Weights of a small transformer language model.
Architecture: LayerNorm before each block, rotary positions, no biases in attention or MLP, untied embeddings.
Training: a variant of Adam for these matrices, 132M tokens, 4020 steps.
Each number is 200 + 40 x the weight over the matrix's rms, rounded and kept within 0 to 999. Layers, rows and columns count from 0.

# layer 5 MLP down (transposed), 448x160, rms 0.0705, rows 191-204, columns 80-159
164,155,181,322,221,182,219,151,160,106,194,209,279,215,189,226,141,228,170,192,182,212,265,199,181,238,191,174,207,203,217,137,212,167,201,133,150,200,212,169,156,224,175,203,123,170,256,221,218,173,141,116,137,241,175,222,204,230,136,184,210,225,244,221,140,163,272,240,184,235,190,178,238,190,175,276,185,192,249,241
239,117,213,240,217,214,150,224,224,171,169,193,206,205,244,241,184,283,175,213,206,185,204,117,164,147,215,217,199,188,233,244,215,156,182,218,251,153,230,183,264,208,193,209,228,235,189,207,225,172,177,181,148,207,243,245,173,179,180,211,182,221,239,225,232,213,231,234,137,162,195,151,162,274,187,172,236,174,114,232
225,145,187,217,212,200,188,245,243,207,267,277,150,194,235,231,210,224,205,212,166,170,211,175,210,155,215,198,213,187,217,244,196,98,245,230,230,150,228,202,184,181,257,158,192,226,197,206,179,255,188,202,167,187,265,219,207,97,242,149,209,230,271,213,230,242,188,193,191,156,184,270,252,128,194,195,230,227,172,183
216,188,173,222,145,183,226,203,233,199,178,186,124,179,251,168,183,146,145,183,246,193,220,211,114,233,203,160,183,203,155,176,156,179,228,184,155,196,342,200,192,120,261,237,298,184,212,239,284,244,185,217,175,206,219,250,197,144,234,140,158,195,164,239,200,206,209,223,201,123,223,253,151,175,204,209,184,133,207,210
160,162,239,227,271,142,132,265,252,134,245,217,142,177,195,189,159,193,174,161,239,281,162,235,157,212,225,189,136,229,235,134,217,274,203,170,194,192,173,228,247,245,176,175,149,213,215,234,200,185,229,171,129,162,219,248,159,216,196,222,182,120,131,194,197,151,214,269,152,231,176,191,192,184,200,156,194,246,248,189
174,187,226,159,242,219,204,197,201,144,191,197,184,143,185,179,173,272,184,235,249,201,166,212,195,216,195,140,187,105,133,189,182,228,232,239,131,203,195,168,195,116,187,165,200,249,187,213,228,241,204,131,224,240,219,184,256,256,149,168,232,159,197,241,193,232,211,279,243,184,199,198,199,208,211,182,233,106,187,219
247,195,209,175,186,123,134,245,169,234,185,163,249,229,215,224,144,152,252,172,248,275,153,185,125,198,166,176,178,175,194,208,244,214,222,170,135,216,217,259,190,180,255,223,200,205,189,247,224,243,187,206,127,149,246,214,222,201,223,210,237,221,181,180,268,138,157,144,194,148,235,232,169,192,163,227,273,140,174,231
248,212,231,194,195,248,369,243,171,191,224,250,181,169,203,202,276,246,169,226,193,129,224,162,202,191,206,177,203,154,193,172,205,214,214,220,233,160,219,192,209,227,238,165,172,145,162,184,128,174,167,202,158,192,231,91,192,106,130,103,159,141,296,192,227,166,246,188,226,224,208,136,165,179,188,248,251,177,206,193
197,213,174,150,201,252,208,246,219,204,238,236,239,186,222,158,126,188,227,236,184,222,134,193,262,222,190,159,247,158,234,290,243,260,233,178,216,159,162,182,212,173,163,239,198,222,241,150,219,151,322,243,190,226,103,143,192,239,257,243,230,181,230,169,139,195,153,130,217,200,216,258,234,182,213,231,139,183,192,210
183,257,284,196,167,177,156,194,215,152,259,108,158,147,199,120,222,250,169,112,262,161,200,215,170,184,208,210,208,182,262,181,260,127,203,227,236,175,188,184,282,233,233,141,224,220,244,201,262,163,198,181,245,256,170,211,139,260,212,213,162,140,186,175,216,173,230,163,118,204,202,162,184,296,235,251,204,245,229,197
178,218,123,295,191,99,187,246,231,256,160,270,149,191,266,223,277,196,205,207,248,140,126,273,155,226,243,187,239,125,269,247,202,220,203,255,224,216,136,149,194,208,206,227,183,173,138,182,225,215,235,141,192,234,224,150,231,251,243,204,230,172,167,153,235,247,246,231,148,225,223,169,201,200,202,233,130,254,229,259
241,156,271,176,130,285,280,188,186,227,239,208,133,138,257,185,253,220,251,248,201,216,241,160,261,215,160,180,185,198,200,169,232,212,217,146,145,137,201,166,203,175,207,198,184,184,171,209,191,259,260,201,166,165,197,195,203,152,187,211,67,214,167,150,262,159,257,217,216,178,182,235,195,202,158,135,279,212,219,200
147,198,182,210,256,187,212,197,198,175,196,213,167,229,184,232,212,257,225,146,227,175,171,229,201,188,169,167,144,206,162,170,195,220,234,236,278,217,158,232,256,219,237,153,189,237,260,157,181,142,165,172,206,226,198,163,213,182,289,214,223,223,288,158,196,122,138,230,227,171,264,170,216,176,170,241,187,209,181,151
135,178,219,167,200,248,118,229,186,223,129,175,162,176,227,157,146,257,280,175,215,231,160,194,214,130,240,215,184,208,278,222,198,178,168,179,259,190,128,170,195,257,251,158,241,160,164,155,226,196,152,266,268,205,196,146,147,143,195,230,182,275,186,223,241,239,206,179,184,283,178,157,150,191,224,224,208,196,202,196
# layer 5 MLP gate, 448x160, rms 0.0782, rows 192-205, columns 80-159
227,244,175,162,177,236,134,234,222,136,233,208,212,138,246,155,272,232,121,234,184,292,200,216,173,198,262,163,200,248,101,142,198,194,154,248,170,134,165,206,162,224,234,206,220,221,199,178,168,184,209,177,270,217,240,214,193,244,248,133,163,236,186,244,232,235,292,174,212,200,135,230,206,133,196,199,201,221,198,235
208,156,137,168,211,202,127,188,115,203,219,237,233,178,154,243,214,212,186,171,210,179,155,205,211,188,216,232,164,182,173,193,187,303,209,207,232,200,139,194,177,226,219,164,148,205,206,253,250,152,195,173,233,225,179,270,254,229,307,201,216,173,200,202,203,205,255,173,215,207,254,290,192,224,187,218,212,215,174,203
271,229,221,321,144,248,218,212,177,225,218,150,214,217,157,272,169,236,244,190,228,205,216,149,201,255,141,152,179,164,200,171,193,212,184,182,178,174,260,226,255,172,187,217,155,219,179,208,226,255,247,211,180,237,163,223,144,241,206,163,131,169,215,160,139,233,207,218,202,239,234,189,152,192,197,169,202,232,195,234
218,215,199,136,224,183,170,183,217,178,213,154,196,191,223,222,189,173,206,203,223,202,232,210,108,244,234,203,166,159,247,203,196,279,126,152,197,206,211,203,227,133,214,128,207,206,290,152,307,170,190,149,212,223,194,169,196,188,228,206,154,150,145,209,197,251,265,172,127,205,239,198,239,238,137,287,216,229,146,180
172,175,185,206,178,178,191,157,241,246,248,258,238,237,224,232,164,166,285,240,282,158,213,212,172,189,222,156,211,208,208,192,275,198,175,235,197,185,168,165,219,249,242,193,210,155,200,191,149,198,182,195,249,149,206,154,190,199,237,223,165,265,123,163,203,207,202,240,175,177,165,209,261,241,227,212,228,178,128,253
89,182,163,223,129,196,172,142,216,199,266,214,217,182,248,171,162,223,247,187,241,166,162,218,224,234,182,164,143,141,207,122,165,238,189,156,167,171,196,196,196,199,292,198,216,180,170,140,171,189,150,167,246,231,321,281,214,218,232,204,176,217,186,228,208,223,242,186,235,232,117,182,191,214,185,145,237,195,239,192
194,250,161,219,145,243,158,160,134,185,200,209,241,244,222,223,192,232,132,192,212,203,152,117,183,230,158,192,267,149,278,218,216,184,159,269,205,174,263,144,213,204,243,176,166,259,192,148,168,252,119,222,232,200,239,143,155,179,258,238,231,235,234,241,230,180,254,180,220,152,179,112,213,216,298,251,201,113,123,216
152,188,282,227,190,174,223,261,151,207,221,206,179,116,159,233,196,171,222,166,258,192,148,184,240,141,162,238,134,244,123,209,125,239,209,241,157,174,286,178,252,247,210,203,221,173,200,147,219,183,183,150,199,209,248,175,281,238,214,92,230,216,248,176,183,162,145,240,212,202,254,241,175,193,122,253,168,213,183,187
217,343,243,221,230,153,203,182,147,220,226,141,229,160,184,169,217,184,205,279,289,278,278,238,224,185,196,221,195,161,196,172,204,126,152,182,229,173,201,181,243,222,194,207,219,264,262,240,200,210,189,174,189,199,197,194,178,210,223,147,217,213,228,211,150,132,180,149,247,126,195,139,206,220,230,233,139,210,177,183
186,153,100,209,154,182,207,237,169,204,215,227,249,269,188,257,183,263,186,233,135,208,150,159,194,173,235,204,174,264,237,141,215,232,177,233,204,272,230,260,285,200,212,216,147,181,252,214,196,284,163,199,241,147,181,204,209,240,162,120,180,224,200,232,138,249,173,232,200,226,135,196,180,282,224,284,201,115,195,240
227,183,201,171,188,184,195,188,169,166,184,191,263,226,210,142,180,234,148,266,227,229,184,244,229,218,201,224,134,154,179,173,248,181,191,183,233,195,174,225,241,242,270,214,206,221,196,157,187,201,157,182,238,235,261,292,161,293,211,142,158,227,223,190,157,164,226,137,191,103,114,204,212,187,173,212,178,216,264,140
149,195,199,179,299,216,170,258,186,225,134,277,187,220,179,232,188,233,188,190,196,185,216,189,151,192,220,202,185,180,212,247,171,305,208,189,192,183,205,235,182,251,225,195,118,137,225,198,196,210,194,209,164,237,203,209,168,219,202,233,241,154,225,139,211,220,264,210,110,212,204,234,141,206,221,262,175,164,181,252
203,291,230,179,253,231,198,167,229,149,256,267,180,229,218,160,221,140,212,170,254,154,199,187,229,185,239,175,182,168,190,119,162,251,210,207,193,183,184,155,230,184,165,213,139,187,253,184,169,246,228,204,157,166,229,260,214,231,176,102,168,299,183,206,182,233,194,153,185,196,265,192,145,268,182,159,216,153,167,277
213,240,93,121,205,214,122,103,216,203,241,180,178,219,226,162,297,162,210,186,111,178,202,212,250,247,187,163,196,192,216,150,144,211,180,202,160,226,282,183,206,140,192,133,192,142,231,232,218,193,153,180,220,169,197,172,231,203,235,234,175,171,159,140,191,180,286,171,189,229,182,216,229,161,192,189,136,264,203,220
# layer 5 MLP up, 448x160, rms 0.0726, rows 192-204, columns 80-159
219,180,175,185,204,234,194,204,217,157,149,182,211,209,172,234,189,277,146,333,194,112,262,242,197,155,241,243,190,193,220,119,211,175,185,157,187,238,185,178,211,272,191,166,217,227,209,204,151,117,201,209,155,226,168,202,192,170,231,186,193,261,179,223,224,221,177,248,139,218,198,251,185,185,251,279,158,205,155,201
201,132,241,218,194,226,130,98,161,221,251,235,253,232,137,245,130,205,182,206,257,213,221,250,222,176,259,213,226,172,231,168,132,172,258,225,188,254,184,209,214,224,212,164,260,156,237,200,150,214,238,171,199,186,261,228,232,192,240,212,122,181,192,212,171,202,219,232,201,188,252,248,210,205,144,180,127,236,196,196
163,187,211,161,271,224,194,169,224,277,207,182,126,178,194,182,238,276,210,222,178,196,158,169,214,144,160,201,186,207,252,186,257,135,258,215,195,152,217,203,183,161,182,192,206,174,179,151,180,161,196,222,237,196,237,230,180,159,243,189,150,199,268,197,285,124,207,138,178,256,164,201,128,206,303,226,206,235,181,164
170,171,155,269,181,204,165,196,216,198,235,239,221,217,196,210,267,300,219,205,195,208,113,209,243,231,157,109,199,178,225,197,187,220,275,281,234,136,205,249,168,129,210,171,217,162,184,164,174,229,204,189,186,170,235,254,177,195,226,227,217,194,139,167,219,201,243,242,205,219,208,217,206,137,122,174,213,159,146,127
223,248,202,174,276,166,245,169,180,191,190,221,200,173,125,163,176,176,175,203,149,234,195,120,174,149,134,190,254,219,232,190,105,227,162,174,215,130,169,178,223,190,172,193,249,268,237,154,245,140,155,186,199,242,213,257,237,223,203,225,236,175,173,173,170,252,207,156,214,167,240,170,206,202,213,159,161,226,221,123
200,212,103,167,173,215,199,159,136,234,201,148,201,163,172,222,173,180,190,187,276,249,228,169,225,195,171,246,192,286,213,153,198,199,213,233,186,213,172,261,248,96,162,224,155,233,271,250,211,45,172,216,188,212,247,216,155,195,175,167,233,210,232,202,168,190,280,238,233,204,292,155,236,215,231,205,260,139,257,187
159,237,159,172,193,228,146,218,144,195,186,222,195,216,231,234,174,198,179,270,178,239,215,128,233,184,256,273,203,169,232,282,269,244,162,110,242,227,159,258,248,177,164,221,298,254,241,210,231,194,198,140,205,163,185,165,244,124,244,156,242,145,211,162,171,206,237,173,244,170,121,212,254,193,178,197,266,231,184,134
231,201,240,228,201,241,176,189,155,200,205,244,187,96,258,157,199,222,170,229,151,223,207,130,188,221,226,224,167,214,236,223,242,239,218,165,175,169,292,137,215,200,240,122,200,224,222,223,184,194,180,203,145,206,210,226,219,180,196,190,182,128,201,214,198,173,215,163,191,141,235,245,205,146,116,292,174,220,235,88
235,190,198,220,207,164,147,232,148,289,195,162,193,217,222,136,122,185,201,230,156,159,168,189,210,225,224,196,266,243,171,313,152,211,273,133,215,175,198,190,174,223,151,209,184,253,146,185,220,127,219,230,251,174,149,222,230,175,203,190,243,206,141,190,162,217,179,264,258,207,173,239,173,269,264,209,177,185,192,102
213,174,235,124,255,260,230,171,204,273,166,171,213,154,122,163,231,186,156,240,262,129,255,255,172,205,273,210,227,156,192,196,159,152,185,195,136,301,201,206,179,184,190,214,232,236,198,171,165,224,165,179,256,206,213,209,152,229,150,216,241,173,190,149,211,213,210,263,211,134,106,231,161,234,218,152,218,152,205,129
256,170,263,191,278,218,134,212,174,187,165,170,188,114,139,216,242,197,230,283,166,210,205,180,204,233,207,195,214,105,208,293,224,177,192,121,233,245,247,203,183,244,140,193,282,222,225,200,144,200,182,184,194,230,206,190,180,178,250,162,217,225,205,152,162,205,173,196,215,164,166,227,212,219,212,166,157,295,156,151
188,211,218,149,262,199,178,157,178,130,209,278,181,172,162,183,229,251,206,184,193,184,183,137,172,154,239,202,218,165,226,119,150,138,240,232,237,279,159,201,194,149,152,256,218,236,305,243,205,190,210,224,236,175,234,255,115,176,187,111,219,223,173,269,158,263,148,218,207,157,149,187,166,191,161,189,198,219,221,224
217,197,147,216,250,216,251,185,201,220,210,183,188,166,227,138,246,172,231,208,222,159,150,155,195,140,204,186,210,168,147,162,248,241,165,214,196,275,122,252,234,228,212,226,189,196,212,259,180,177,175,188,240,239,199,206,232,228,156,218,139,172,278,215,195,212,142,137,282,170,208,172,192,204,204,163,191,268,266,137